Weights of a small GPT-style language model, trained from scratch on English Wikipedia: 9 layers, 2 heads of 64.
Each number is 128 + 32 x the weight over its row's rms, rounded and kept within 0 to 255. Layers, rows and columns count from 0. Numbers have three digits each. The size before them is the row's rms in percent of the matrix's.

# layer 2 MLP down (transposed), 512x128, rms 0.181, rows 39-93, columns 0-127
101:058171162145120117099102083084084145091124141067139121095096146158171079144165096073149100092105138168130151172156108073110112108150190179105141086105220127132112116130154098063120095122128083181143093097093073058131106113098124093139138097131088084165117121128093131128172111138072097136132073169169159135134128100099096134108091113187145137121143190137168125138085117109141122123115
099:105131143169104120121082192121077175116144154051147127092146038106142140128104058123158142155125167129180127166107162122081116139069074135119085094158091157087130090104116125098115191149171126180135107135115061150083142097168109155141139148085197108127132129130179150099106131134121163100141111116131168095145144186142146154194157187119081149157148104140146157170106090099088143122109
091:168166084129123076141097133191098141161096092156075140127125116122129178187152179100122121086141109109178094118065074087142107127167141142125111126080146147124109121122134118205162105104170180097109073148104113142110148071108112127146126095130153107167128169123132143170164100084129159097119137149165156232107136064142157131179131059112180108137127124147161123164092132153074173113085
107:135115109088166096146134150129062131111096082119151121111080165133141074077149140121112121148131089107140150164062105130098136153128126150088121054185065105145126116131075092185146094163079111136143120133144072100089143174163130095115110205135163137139113121164146067151130096128131184119138130159096063072104159192107106138148158220138163101184143129125119141151090101113139148074113
108:109144136156181128130104166128090184176126171088166128065111127119097105147132144100113169111095100155108142161136164123124149139120185091137125144124181112135198060138109118137146122140055103191143116121143094120111116149097143098136104145093154086127126139136088132109145169146173071127126112154143106094115193171160100138159083087150178138151076160076105151080159154118125001076141
101:117086105129116125142049164127159117111136078113120142111098149160161087096091115096081108166141099149133105135092147121114140095107169140119122117126137139054117105163139183149154092117135130076096150150112159143117089074194143149104177141115107164131070130098152168058150096146180159140116218149123147107093175162087124182142132125161182150151182115068092063119148118151164068137083
094:146107108214111141146165148141184167131139119150098161088100105172198100157103130209097082145063139117117107135099138092152115127087130153131110098158113159152126167086190051038122140128183163142112126091138155149151145131196120084167115130143153134139131101130106077126183066126080144112156123126133160178110065109099156119087068128106130145115130111134113176112091106110136111166116
103:093151220174113097137130153150087121085110064147072176125169069149161143157110126180133116159108151163150135164143122074150151136169122076124123063115124167121160127090174152132081112065097164105134106108112139162121132148121075112141095118181127077101144091135178089094084089101186144100173132089135117120139198104194108093102070092093130136152145122143114128086158119117143085122113
103:143157156082182126114143076146072049107072114122157122190139196115103110149110100136152113153126119110129137107136171182133129122146072099115153157079134131117141127171115114112179190087132087136130181160146073169147092180173114125159159131053114134121109119142170158122179146188165150121099168129139141117173130114138136125065115219083106165097122123122079096119123087117159087114160
088:166166123151169128128106109145101086101076134146173142111122088131131157200085126071113144159117124078151162113161163159094114132097129087059143091120157196090082138227098087137135143092095095106150123161111145148095170120138120141190154105088169206128126075125170105116129145126126142143102053180082105101055130164139136166136136123101115112158081136145125094149111146089118102097151
094:106113112077140138132159116135130128075116123123138126113117042114172087134123101150170135111154099125103153118094077060119112103115127123133091112151042136150195095188130134162088174144154101103151123133136067126118130190162097190172138093078056121170134091133146154115085155135116107190142182116153164111127117042119136159137075119113162149119140143116132105114221117098156104118155
121:120149192133130152112149116094103101080126132071103131118119186144107071118140113125111134117114171127111141119140123119118163088106125092121176075112103122112171082144105140200104141120091141119147074118183116100111139106120094079075145103162143101179183113095131121102144105124203115176147168117099109087098197156104085102151129191137153133102082194106195125209162120072101085131170
091:119113082141088183157181121122113150129145162148115108138095086118158104186113139090150132114145136085154141130111153192153150052120116156124133124135089061117139123186123106092104108163136088109083127152089139095150124091135133121114115080125073076112098138140192141112122139161154173141094096156095127155032104133150111180078088193126144115164177060091099183080162137154091134107081
092:098107108132118111139164143111103115083097080148155087161147148100147148162116108151128165096085109109120129122134112136113115136126106125150162122068144132131108141108095094100125131108185143112158105160087089113146116212129093135059142151112183128162123118146103114140042166144155122050140138154165160197114131108020174141123131155123154103087142181127108165129117087061045109154058
113:097177161138136135189064122138156124112138143084092075121172067118134097133119158122121136056093103101141139134155201178125160131132111115061112098169111141167137098058134131103137099144059101117198116159162148160135137096115146151097094142074103135210107106119149086105133081163088089164175110138149133166172150147111179118072187120117117123157115102135147138168161127130072169146140
096:178179093199170155146152085158068088111176150089173085120119121105182106098113155072113184074133160143150097134082097149123144132141143077117118189149177119160148103140102040153118189066121143105063140098121126146085170121161110130121170120148121054139167134137132097102094109115128119120110107095165100117115144091112101099132136081141159165150128112134125107161110086085121078102079
102:090150183120096149102181134105133096136119100142168153109133164094068181136142163149125124112138129137149144171170126109096140156143080083146094088170157104108105193113116185112066133131146134112125135180080091111096107115092034197110081104112140085097066091121062093129177162150095086106138121130161165171116162074115161110077137169171105119128153105120112090115186122143113131146165
141:168102079163123076122171135093146166169148099125177131137163206117067107150113081151150131153123128161119171105108139144092111119101126136201130073131140102178122155170166058121078137165118117184116085122148132091083135095155148140128114141128155138068167107119121158132191152123168156143127104124131118122106057157074117118145160089147147039055103129120186131133168098115157145122074
096:159193142154087091076096052048095154105123149082097131171180168083116093095136151166129128186157140175117094149109166072175126137108079152110133145097165092077129110170125188173109137143135150146108136108174092100181151092089110175107147159118099102103095137183066090096132113134147136135191149185106129142169093134114156104135139148102085133126143116157145128140135164087112161150095
098:124132099157120187131102166147152095096124109169116145146100096110141097164135107115142127111132140103122128155174175120082161186123121172160160127096134080143097123144104164103174081151202116132118162107059183151119064108080093123139141118165145114052132137090120127111161129127168059132085097155141121134209111061116048173177079122119172091130143130158101085138165144147117143116191
091:114180073133129125101140148079094121155111063111129101140178125163108214233114075120115152159157145112091130130150160135128165130166171106150114095132178158079138162105176113129145117134153185137176114146098129113085158121167140086115079047156131115123138093142133185141091096090072144104134137123084138109141122195099122138093114097133082121158116133166085099086134104070090101105165
101:078134160084091181162143124179094189157122162142121062143141104124141100098112161169112113138166124146119063142080102064112156195161086100106099152106155086148128102134120130061049071137127146121144115084160125095132142137154132165102075124161109139122100140160172147123115107142115149129114095094136189113171124174122122094103090109197055109137147091121147168098159180129109171117065
099:138110145164142173051156160123058139146125138062191106169113137099151134113190108139106133100171112156108133163120136156142140160083102130136150098118103161108164136156179180094103072112139133098153139073144201130173164128122139129126105178080109147125112141160156084045134163154135114063147112126089099161168166069088092171122098112117129170140148175086086114078167144122133101083122
102:186132128108085167128143175118099125121067113126062129077137101156190143115182102105127129139115144175091126098113140171120092098172134171132144115092135160069123176126111090118145146104095142114175162084082079136164129144129098125075132126140242076087127147119132125084127134131160131087150153114133157153122187101169122078099122052069106149179131092152123086141132074106091119088113
092:095134184092052170138113136096116067109096164096129106156128088171159134171134149147103121121138147156131102115139149114109162100083076128105151144092126129119094231101121138125117144110102102103102093044126193160163148126128143118117250157130143084098145133183162100081139109068115165109123124147076080135114131114137110135117133091115087127159184093156162122087175124139123113090101
088:095136137096121112128108131155141159153187088151146194151108089088158107093114098132129138137099140182133223111099118173174103095099134118200120156138111097112172153167119158105148193137169111187147103137200080123114085145168105074087172127143114127146170147065126103169141126151061129142154111189062131121126100059133119162121160178143092102094121110137134104107145127132160076150117
105:095182157133114108138075176128170155146163103088151093148117145063081068120156100140091173148105090150121076124150152148135049105104144142108115149147134094101075155113091141127086158083063140145107133152156112098105152174112115096115057161144137141155107117141150211077090145156154126146142169109170113136074141194110146119052129161123149064089098114110100153125154128186140161140147
095:127143130151202104168170165093081154092146121099133087197201151148085144098088099149116188124109124098123140107154173075168109152138159147104114165145136093127133205108110081102101129081124133147135105163052080162125126152122049166151123188080138121188093137137089126125146133099121136131113090144134163163096135141131174141183135117154159168162094132110103146112117136127091056186104
098:180165151135162186168183196179124153108103120091111168091109149121160078123100156141137122150107105127127085175122133081115153122143155161083134123177081147198217084161128144136093108129113148161173096104163124173146101120056150101101151136132130113105113137144133115124126169243157146191157159154170067120097155117114135154154125126104108090133091124106141104170135145124177081140123
104:129083168084120166125119118165132092094096156101057108154176092141199157090097120145162105204148078110139125118108139091100163078177088145083155157146100163117122103107110137082152142151199176076155132074143140201110096144152155174146153144109108120131166103164135177130081123115160118142109115166144121155140135122144176081160080048139120160153179117168106137134124141071109123098091
095:125100178109120190124194138162146112100096134108150125090140149158106181136134186145149118095093125144118133112156070128089146141092134073136147161171087137180122120076125155131128157132056145093053093067149132051091134157069104107112104064151152131082156160141110128125100160080152126130121146170095146129108091090201150138130157136124171119118105211114124084110130163084112159170161
115:119158150141136175146088143165128120142124103105133092164151193121176141135128104118087136115082101144147077106147132110049128133094147106143133126099138176100118162135126115130154171144140101108143181150072200159075121125113087145143168125090185094131114075151060118123156125130171149111125123067142196151131090139160177054192073073082155108093112146123112107123093079096087076094163
100:215078149091103090134141041169074136079122107157189143149112144189129130141151126178108130114121166128132137134134106138182118120143104059143197137147136121123100172155153134065079129129081127081100114089128169140113107133112127153120087193131093129197167131064145125124070095155163084108140099152102160137146103150159122133088109152153167101121186074147125115079079120124129167137124
109:136114144079101165108074151139121127191141118127134125156128104168159100149137123183169177166129115068114145129162101171084177103179107143184119046125136155103187089166108136122117131059162129103125141080172094202107111094155086136163196102176113108129135121201106110117087134170175151110135096135164141158132141107164132119183086114168123128088070111096127152132162112149112087094094
101:100131112077088091081142140152117099057131088148078123161176085111145187179153133156130197050121158104175099199196199106116109107094125136107129138100100129123138147063105126143172141083094143095137129105179126182133138071147122174106191117168126144147119096082115149123165109126122100130154097101057120164149131117177154137174099132098149127149073141149146175109110129107104129109136
096:127133206106177104137085092153101184155147096092132119150117155160181081118124165164162176123163116098152149120118137132107139144139143121131147102129222098091148144096151112095072123238135137139140111121140152152164182098097112125143194143159147074103168156113110104108090085138130148124090136139123144161166131119164087153149123187131148155101100135125151137044166086193105079175119
107:114151169149149140134148145078164142111118127094176186133156111133193145154142117060150150142097145137144120137203122083048137121091130135142139157102135096121117123138158154152147127135187156119097192118121117135102197176054060125092225164140154098180112079068138158119152156116201157149082094135165121127121166083091125119118112146125165133135135100122156112118144164173084103154116
089:097120077182084103137101182123097135127131117160100089083123200122113140097161142114139107150125160132159178144162106170079117139169178093139121130137075092133122116106099126157080092139128085103123102147073159129121122167132141124167148094139184163181128043116209098104104159106125102109106092161132154140162134153136153151148131168115114113112213135076190123147085123173098077080061
093:068173150143112126155117144110080119138227124102134195104148121130128147122096156152139108140155156189146144106100154105166158137126189134100143130145081171095123096161088163122142128083096067179088129075128121161138099129157104068125139154100157116139139203095138127134128166072131097095149114110201125113163139092135081109118086169152116169099075137147133160122165103052133143044131
113:142110115172171103098123148137150067103109163130096110142105115172194095127143131160099165115108150145129123121150141091174157202141086148087162159145128161129121119135099182118180094192179121102157158062158112110158157143132186093139138156136096128146032155232130134117080095179133111106127141174130115162158057077112168148173130123101121145110148175159137138174139094103121136131113
114:131091137188142160111130168108113138179125138088135154129119177165156088161157142135157062119076141116183155090120112156141104102116174125144118144146085144105154129173148150085176067136108174176111169076122128163197064139108142167147123138135162108158171084112145145123135143191131129113188148121102117080086189062120179118139125171119140131104150097082149174064144174129153153062098
088:121132243102147158118132153106078091128069136136122144110083156097140105158163165097180152145140153153149148072167176148143126146142104104171126123111166112087137110151126130144107150146154102150113169125151135106110119174152074112136156091105156158107141184139156129076139127201145087126086130167166125129214130141162118103141138255123143151151163095133112069167153125148130123109118
097:127120107122095183126103158147162108113091097173118161138088133115114068103102131129096180142143132028093122149097150064141126161100088141129120159128131209086130097136102163071067083164152114122144124150152193153119141158161174113084169127153109175062083117155147057107135151200130168121168124141148144164140137141155102132193114150188157139125090090126100141081140116132121099154153
084:155094148045093129161152127127077091120180089142139098171148179134077111106167144171099128125153191129128166107104177168137150159072025118150099131132098096123177114165135125082173135081131107086149149116157147161164156099053075120101113137193076117114086154111142156097101139113088111145108124094123050120126136137114124137120128081117081158098137157135107191126169104133112136108102
095:115103069146060144139151166129129128138139127189087164166157086151155086122185134153156140110143091062107133125120146111101144128159155177188139225085139225131132108197153130102093103121143164120122123102136102137083132153137164135177090148126107144136089156049116098114118153160131163122122112151080155083132154148104106122198181147104125184132172126145083122172116104167111126170116
103:064113156042146142122165115132078152119140088103104125110095157137095136163144135107103095137124141183065115110130076138114141131080077087087128151139084097130134111150142133104094160052096115162090123087141115096140102135048083165117137106129134068149135139109099131097123092149152078068106152092130118143117197114126165084141151175140111106125099178061168148174089112151210125087122
112:081070113134158123120134193162116173102109107068116176115088158159063129071141135126142137151117087135116153110175156141086146126142128157153122103136142159097143063107126095141143097094133100095131157085094146155154074122130147127061148143128159160106144134093096189165156106117197110141095110067137121180090107112136111088092093146052125124149125092043180082083108127157148158108191
109:072156064133095174130174097141194072176175157112112110115160112124143051138126143119099138139051101131093151132105071143093134090144121167123113146131131154091098133160157141162109106133154127119154147097137149095132134147116121198193083094111187132126160152148092150163124115205110168089062106168194125125155139083084123109127177182134170138126103185069134103128115105118134162129142
098:103133155110112109145144138102130150104067102145109149174123195117120125110146111205099135077132083054093120107110148163116092080149073144108112090218058168110144161098071150130140178157143148111173152130116163174121121077163162130152164150141053131078121130134140143166043136125150090100135141168129103166142172132158146136159118179148052109103119137143108116110127174135105100124099
106:120083146078164091094160080111110132079163123141110072144146121103069174189145117073075120186187124148085112115170086101150019118128104135080180101145128092129136082096119145166108087136125119101142134101125109094096101117101116130162141106170083075144100130070152079088132138177139116133144110122140175136169118128134092103115137160152158099103137109108150126149172069125152201129180
099:129141134129117156134113107109098148146156193159131120127076138119202087137151194131120128058124105083140153116170055112138065134212113136108144181127145131115147190145094092113128118133190178125152127099114150134134118142115114147149135147103118110119078152131151079155146088157120132164094139146160138134178189106128159075034103118116141166200084184180146122082154141173092139144156
101:132126108095084113109113175114155117135099078106093055145139119132159115152152157181132126184186090164125101138109124113192128055130144071129097151173110167041168149079136093128132136104087141117138140140083092145147132111127138179142114112127091184121158111117082157170129201109131152081135131146138107116146163060137141052053139087126168122101090100100186114155094159170132141135125
111:124200089176116084166116133118145144129069160121105061117112096128152078131134148137155116130129134174091084133155169113171084116130158100098068155118195151109124154129154068096153139098122213083118109141094133151107171171096115123139073131076129123110110142133074154114138172140096111154115118150144102181118158153129186118141082090162164121129037155159107115116187124066114071161109
087:121156129164085106114122124083082139194149133133125145128113127115106096110113100130094169114216181166168143079153089095158104079188153089162099163128143161113124130109123127114094073181157201134122138158136112099102122184118141134099134147144127125122124100133076164144129065146094109074167109205208124135169106119096115122063112058122097144187138099120125127088138138136126133160053
094:165131181190096130120067114153067160162144146116100145100112085165130092143132130130108139158180164160177192127134088117145142124125081119116132172172178182110096133121179039091078123149211115151123189112105131148072098096090104106112114134099173128161090152134142165169161140173141161152091128141120171131141147143134134143102077152160103132125151109133147165114191188174103100154095
# layer 2 MLP up, 512x128, rms 0.187, rows 40-93, columns 0-127
109:130169151099149108162172146124102101139137133163124054109110190150110130105134103169116129132143120112105107110149148112169102106180168123195213083122153101125110162174169103165118110110124098115137114086180149152110060095143172183098152166134065181124118118180062044183132105131122109135155152112095092136147096120158120133079139126171148116106106182121069130062156162096106113111106
089:183080148115101163110136086128193057119145154117149147169136160190140097127081115173110140168146144150143176107208135143131191117136116120135143143157123127148103133097125092113111110162115079171122185121186131164153126160119128143122108151100086164098100054151090174146078150129144143111116095097076076100166114177154133141062121170114077119098073118160100117107127164077148062139169
119:127121151177134147120163093136158108157119097122104150155119089145113126182077154177137122120086154098106119132143117173185116066136093122161155147111146130091153124138141147069094168145174146111158113103122186179188133093126123183093194099116045087127084140081150101128108140116096110159076144065112137096139146062155178134110129106072048111126105088144171134110125129101195125188137
104:153132041144134128179174186120105121118122147054092142173121157114137179179147129144183069111206136186149143094148179157141119120101122178105073082130062157165118127133143122083100128111146119123124122126076149088113130152065104146080121104128124129117152090104098135160113101134159164133134124113125176110163098145089045154169104072199117078092117159131107150106124126128165123129162
094:083129138145151124106096133137088077176094154101162070088121084118110119130195175190186081101085110146145141126154112147107155110119113146179108110171146138155098154117082106133174099166098093193109154113133101143097149139118131183090147124131125122073178137096179095159130116087067116110120091118177062113106134149204121150141123061148041146131114137155146142177149089161092149105114
107:096157125049161139113140086121143102178116131151164092116153137078139148131122139085125168109108095128120113102120118155103149177139163112108158151078144161096097058157081193224109123131078099083123137123158122130092110096126120183117124085158091132082164163101153147111075216155161081121078120071152133072156170157140155147163170153117172118158073112114113089145152139149111148105155
110:155095143068051134165142159093156140097115157125133089108145162174168123107110083154089204148160119124151121110136158172108164126134170156160147188090122171125134151127140096167210119176090136155111143111149124105134116049115105147091077123134171147110073179131115135103119177061060098134110138143156149138140129138068107188130111153151122173093121093154092131123128117109033136138121
101:143083131156114106142113185128168168161148077155150103107103069117187139146180099156097117112176135114128133123128125120156118135102177097097159082164145133124133086101156146176107045148109156123101141050134145134087167128070125166083122131222163096106120150094115120133110107064072129057096079104156150172089153096128099136181142099199129101129130182163112140122158131120114155120100
086:108108114150122131180126156146173122102109118101080120239128181141074125098089117179150153116095098143127119150099101092159147146110119157171135162147094055132170107067145121129158151169140108173096140160106118138144146098104094153060084116153095069127136104123123135181081153158133107148126165040156138132162115160114140124074113162111109098073172124133097149101123126166227117140154
094:160141151171098121125118100119165114177182093138147165144149170122148170171081133067113114127146113151127079099157195158111181122181109145096133134106112111083144156086124131087152135095135129155126118131131184129157057088109141047103133147175163182058145155127148113151170076165108181132079100096108089154132154177148094097101170122105103128136125152131097108146048151176078171127094
123:162107126176199127091149168138132106134147067131118115183117067062141155173122111142154104179184089158172130093129098144160096144141079174137103119138151136145081105096093090132186104118140156111104155132151129104085103202072103143146075125165102147076130110098140111093114136133081075179129130096144167116127139141176105197109101094137141110099160075129051173093172129116112151101103
109:112125162145173112091056146129155086125101092145168145110121167155095162081153101187079181158165079134114116099111103104157136170125121104148180047106117201105090152103129157125105099093080170155153102121153146151120131094160121083107126148166145163170180135170093122142136103085146080108095149099140086104157181182083135165129174140117105164096097186142149081196151117110161128146148
088:152178139163094087142086121142115136119092171094134167141127117197140096035088123115129149106146113092118132169162070154115079168205149146126101148154133156158170143131115094114191114154115175158147125128135130094142152100142141111180132132133103132108071101185179130101097121115117125134174121095040073116187104145158133118144088063125077189141138104163182101142179144147140108091154
116:107150163143171132131160121131086134126145116191165158157114157151150192102130081177108125124149140140133145162081092101103075136178143075167155115125169100160133163133084080183160201126157145106126106173079099081118064124084111140129115141158163095080143140115102106179145180110164115107066153096130156070115101084137147134109080104157135181133141139134187105069172106134154120088194
100:094101138064062107127131162095188166178155116191115088132138130151080168160146100121080125120133049101110106121172152124128143129099145173136096057099055142083033154170119183146113123202179154121172128127127119151171119102122154136142077176119104195115106116164110149152160151145121156129152157156110147119134110166151129174135086176097133118116156144137145120122159155144122161106176
112:148137209122146093155141094214123125119169114107098145173172072113184078166143082170142156141140129113091126129152126185147138153122150176112203157096119172148139083157152115150134111132087105169127150131175163113164158123084143094143163153168155147076142173105184116144097138149143200148130113101089087063177117125142147172146153126118169148148104112209135151149121163147134086139084
118:138109092133107108157131160111151140168160114133144121178072179100152141124087103077127136132125089140152093116083114177062176147127060144169062124088099141193168143118140143058125171165096163136103149150130171134038173142114048168094107127123169142081178116109143134162200159136112143174086120148159137120085121103085155138184130094166156103110134123133114122101136147126153082135096
099:073091146080181117150173174182137106120135114144147113117097118171183156147114102172167169084144146123153156092091044206084166103133184149193166104183105115099116092126123097128139122101087096103113102104102113124150148111190174105145129149122133172137124154103156157179076134134119162096093103101134108102114155152095110218130103107174171174114125151129117125138125110151200090143129
101:142168151121116093146165059070174139224137123120144080138125175161118168103155111174077178099110115123142121087073111107131117090123186097145133139139159158161159128080142092146079100140135098114111148136157128105163169121151153131129134144078111193196061135154108107165111131151114109136156144112130172064070143192121189113062112169141111160106118138108161124149083148131128094171093
099:185115159125083158099093122142101113085112162106128092131097088130151129066107112086097179106147140185218098126149120083144101159067138170100148111135154178098086125139164052110086130133138160123115131176113163119061169061035104124186171124111141152145130154152093128101132121146121105118109105147146124170147090137152149132161098051132127127112075107173117122136113146130112161195114
095:126152092149142086117117105115154090136116121114200162140079169097166051126170104142115142180106140124102173155153104168096083114115137161092196089158109170145114149166128105131141127136122115170116106182139114139136157092108120133206201094079124157178163129133108127196154142162152062109159147176087152093115114084155131171154121107102156169146110180124129070112089064119182108160135
100:114167096163132109142107127183176064123147140200110177117141107116077119115164092136148136139131126138162167097123115120111131107126129169152152146158077131103085106191140078154111145148112145098086148133062069190085114146131082105159147076194122109071136112104137129129155106153157105169064133097119193123189112204163165138141163120132151158108109091208160138134140105148126143189104
102:086100128174098092123105124117138059094189131105178159163158155085071172123104070126128167106125112099134135170132109065133174135102118075166093166128124174101130116130096108068093102143199145095118081147130144155143126129187122076168151095103114173116121088114118084164117095162090118185168138136115091065116087153080110192131108118105107170130110121145094144083136184125095122171167
098:188011116123134177111121188187164098116072140157108168128147141118147135150126126172147147099204133115196167105117124173131124081205106165122149161158130129128120076137102133101139126139187141124186162139145143128091154125149134141099107148121085151174106120082113111146127125145150113103079122118126179141154128180131106141113142166144097126121214118174137132216098119097168166137156
086:093127133095158114115079083073173089109085102082068165126105128162121106157120139102155156125141162106147092155127112102143176161122056132098120139094116122112122123110096126117116125141110067112101101079111153133145112128119126117114091112105074119126076106166117145131139148071180149182100186074156123066151110116178099109141095103094169168201096184125103155147122125112162222042159
111:111140118094126183129148054142091082144137092178122141106165125132121127191103162107138084092127161161082166178115109110102190126095147133137119079123152131086130082170147135183207079133116136140118100100130110177173137108128152152137172093098166144080117113102114021148135082096109175090114097131092149157110116086127064180138136097133107174153160153184126120145118113108083146072129
088:155104125145154147148152136122140155124157163125117149134162130077140160168155076180110179124155087126120174127131160128141179158129160087174146157127119073166126109095133087148070146090114196145155134124160125159127145112124162125161148087102131050134177071173061083122142166085183169139152145115163145141160093051056088128141162065114117170129107160110102165085094077110181128120116
104:092049133096080102104118124146108069201146130149150172143148158126167171087174117195129145096126138120130138112188103126112136161079076127175152178124130098130093190117150125138127130138170061115110170155105125095081117115177144138152088122092176127145135161107164112166155128115122060094088087163126130140146157090144125151135107134163220171144098175189130153106104128104096180164120
112:092143060102130094148119167105087136096156125123168128095192097131072171133149136113083148073132158113140144137057121158147113111111190144158132140052143141194126204122137105157103117124129135109125095076128062127123204076096106126134110126184174119132139147111153196126147179111134109182139098120114135171109088133149046141135143135143158152132103144122091144079119114212144161110128
091:121096117130143109095112117107117107185173193139131171165092140093121135091066086114140134153192112142136146127087148154110049122154097153126165081132146156106111154197083141087129140114186119193165110171138115196147131100174121117142155105139111133141154083128115112120195116203118129122172115047127135145168164149073065132139131161091124197131159096144118176142108100155159091107129
107:213182066080135115141111175115082106133105169120172052061118136174133111074151119143097122142143123152162082139084144147136110141144104139176107087099154093168093094173143108130151153198112054156143077097137132093127166170093113130094136151125095133140206090129071112122138158115146100102134128139136191125140141113101065120161106099116116076108096127151061142117094113165143098134124
102:107099139107149153119138179072154131180105164062101085177155119112164132126102127112152095132173122169107166078095167169117131159140086109132133132129093167057079100093095183179136104124146165113100119131148159108206104105151116105079164131100119114104128143119114127164199092089142118166127135061117116067112096107116102156126122083159069067132134182112106164068159123082113093075130
110:141069092171112134141194090141132173123110183105060152142094146146154131093150126130092081145137152125184129124075123014130173156159079163127133119162123090146102149109145119131111142109126110129128167155182120156133146170123131158071034116107139125085087118072122165138155088118176162135162155060095087085161110123131141101111118129148112141142123136158168164134184166136176158150174
096:168160122166138170141150107083081085176138125160186137052129111112143097053118111124103127193133110133086157132070051119131174144151089099165130075173138115134127129160122190110078128129183133153125106153127175126143132165143167117128120102096116130098117163168131096093130132124183142101135170168198094093161130156065149191077117095114134105074114125110142080170140099150153100089098
094:125118096081137174094168078128159098140175122160098137116158071099162158158141086090103068116047102101096119147155104144137174108096105166104105122109070188140143137125109117170196139075174117125135176106154129102080057172163128175083088113056119167121105105095187119119167110147121123103192132096123106125150116164113133162108125109109055102127124133145107143154099145076134123078118
106:098170118087096134108057098136092113152129108168094131119148157168073112075104144126066158144153140127142157117066145153155086133138124101130159131127098183173157165149122084132120152149115090151090081229173141111134066093139155118152063118089116136047113176153123122173134152181078072123111175157157164092104113152135138141086112148092091164095100112146096166159087125166149135128134
091:194148168118187132129147052137170152147084142131165158177106098136165121165100088082107113109123097107115121114122123147148137128122087141104151088136172097093161121144121134134135182085116180156102120127157101142126130075111069115067061126170164105063100200157080128137135091137165147165105164134123102088120120130097142072137089118193124121162093081173031134153158113094123167126146
089:138100168099105139113162157112155166184126113094137062134068146092173154160118100100138137106128161091090170162138036065090097160108080083130114097120109076109083061097156101085165179137122128131137120150131127097153140166123133109117073096117140094111206102092091144132172088158156140120118116107073110095113165087119090097161134073146134103109123134085104095158157168165171129178162
113:187094132108082154135082177155138173176148162172190164099126189087108161135142076088151113108119103159117129155144145106129164160064098094137070095189170141170135090107137117104079148082103152099137124152130142135108116177102111115088141120128113122084166105128120114164192117087119200102127126076098137174167157124137087167127116109074133127172076101125138157136084049101100145109172
102:126131129134086120108214121148083157126139141147129110124109121152140072095120173098100157086198136100115111107099129162121160114128116173118119133135133121128151137097167162107071154127106125082125086137171138179117143150152179219112155117141061143113081121165142077104101174125141075174110121131159185157143094182122108083162151042087098134080130088100124137158105065111194095168151
081:137196029183108158078112062111169166087175119160162140127164109207143126117099128116098107080079134110115148135072091093083091169108158133127122145141110167143188122139133105107120127168121125099113150124142105100120182069070137157112163118113131071140081070157060108107098168095160170120121110112162123102122114132076182123084154132092131135096099153095106164103113116107145104133109
100:160049176107137114089164164079166131209074154110090142134110053134181151078094148133130046175152134110174176138150152212134133144146179110130166118115158103157128131101098109187195143101145074177120126129114119132136092109124096131121122124076140097114117176080138163145153133047151132125161134111138109098116092093106175126123136102120168112118175130091125112136103101102136157121092
097:113093120105107185108109112209067050120181093106137186100128088103180103125128104151125160181149065107108130185130075109132077107100163085153180126132168137135101109172135179148120128111083125134106132147185121168123116175093181141147145152138179112144160145143150115152115127146141184123076145148205158094122106118150124147146166102188147117154090147147176111128112191117121175160151
105:135126191124174133106115091142127158158103143146190096099148131094142174137061136100105100145105165153144148124121107120126160123062161075139140045177100108084131152045098166171183130154137136141113130152146136151174134120150120122097138089143193127112173121178172145144122081075106107128100118140120067128125097137178121145066085135138142072119040140106191139057138107119142122104120
091:173163063149096143139119179165136099095112137130108112079136168091149048107119146171115111104100077157168147140150144134157162054130176147136161089179174135161132115142148170102148122185109114139100127117108128206115158106166189111127103081174112138111152220119148111088088139083133103170150128117137092118172114126119143155126079106181150097117074119175108105139121130096136177102058
106:100124050128159164147119156097146118163121110228131162146141182143132146155176142179075159181137149142128124089073145113114164109109081139129149097094150076168142073075125161155038128149071139125145120146199149104143116093155150093105142148174063160163155144096126160150105151177132091142095094130151125112088139157119096148132144163153129149087081116130107141138110078175154141165174
103:143137124069131114100109108102109112153086113138195159162119160171159168137148132195128134157176187130161130112150138072142090134156115103174179163094073115152169164123071120157092106151126137162118141127136095102092130101132133156096173134168105144110092139098121086133144100103191015156134205125101168169050124157193130104091128123146101106088120124196136147115158134109120107111120
103:101114102127179161085120133143117071141147157156144074128100047182170117141113136123159076161131122154143117101077126204097137164126145072127134152030137127136142092126107158141135080037094116110104106120145149138132110131201125141066124196158110148123130165111128132090145146123110123146119172103101207093096096114161102145119115073098067086105143133115108173124112099099142071131135
100:080136187122134172138132103117171113178105133133137173134158140163157132137118138106121120128134102175079142099144125211100165123092130093174090110103131200100128126155098163097145125097182068154097118131145146206156184141207142108070114146145125161131183153183107115158157141149171113192141112164081096087057113116139157153091126114080149126139115160178107104108122153108096112176079
101:153106147091115106149138148170109122122184097112086116098120090166098099101083140137183101140111106136143117142128198108108213143079154136156115078146131166130098078102133113125134168086107066118143095109172139105096133148075106125113147082143100123123165102153130191136184183081131189108106145025150101134167154165117091173196132138110094089067136099126103141178085126109123151114129
094:081093108123109128155124061153157159147130122126138209122100126133130133142144099084161120081104157083109150136182147112096140200120145187131173121085101087149111081207110171154110128158219128145157144109178185145129127107143116102110142173143154091103131114089157092106087072146125165151170113090137123138086082185087172141172139161139121122152170156153110155134189093086145107133176
124:178116064171134044143091133098153179093167161142134051096177125146151168150075088118061113080120088161164103096145206146209144144118160142134116127123171068174153136130151108122107097119153122085126113116082120107099168104135175080150133132116129057153129159125105162113146124124164133139074118086113096183108164141121096093116089084124132103116158104164129141134128138171146085104103
106:168128132122086107160067119130068169104077159153160123141161108076168154116162170169134131072143092164148108098112172152173120121153175123128148140154164146125101131146167123124141152154169102102167139115088104193083192060108113118164163136151097127112200111130112167141160172078091118153112167110098144175117138132136108065135056135086153150054110105088120120112206160155108102131146
098:120137090140127107192144115124150144150155129203160113130126084090126141146143158113151105112116092096068129160139103120128101144112163086146141138107120107143131175088092143188212108192110173123216097185070094188181126088099135147139087156159113119130161081126112089112088149038129117117146107177136135171139084116121100110083128098189144160153114196165145113100085111124126118132113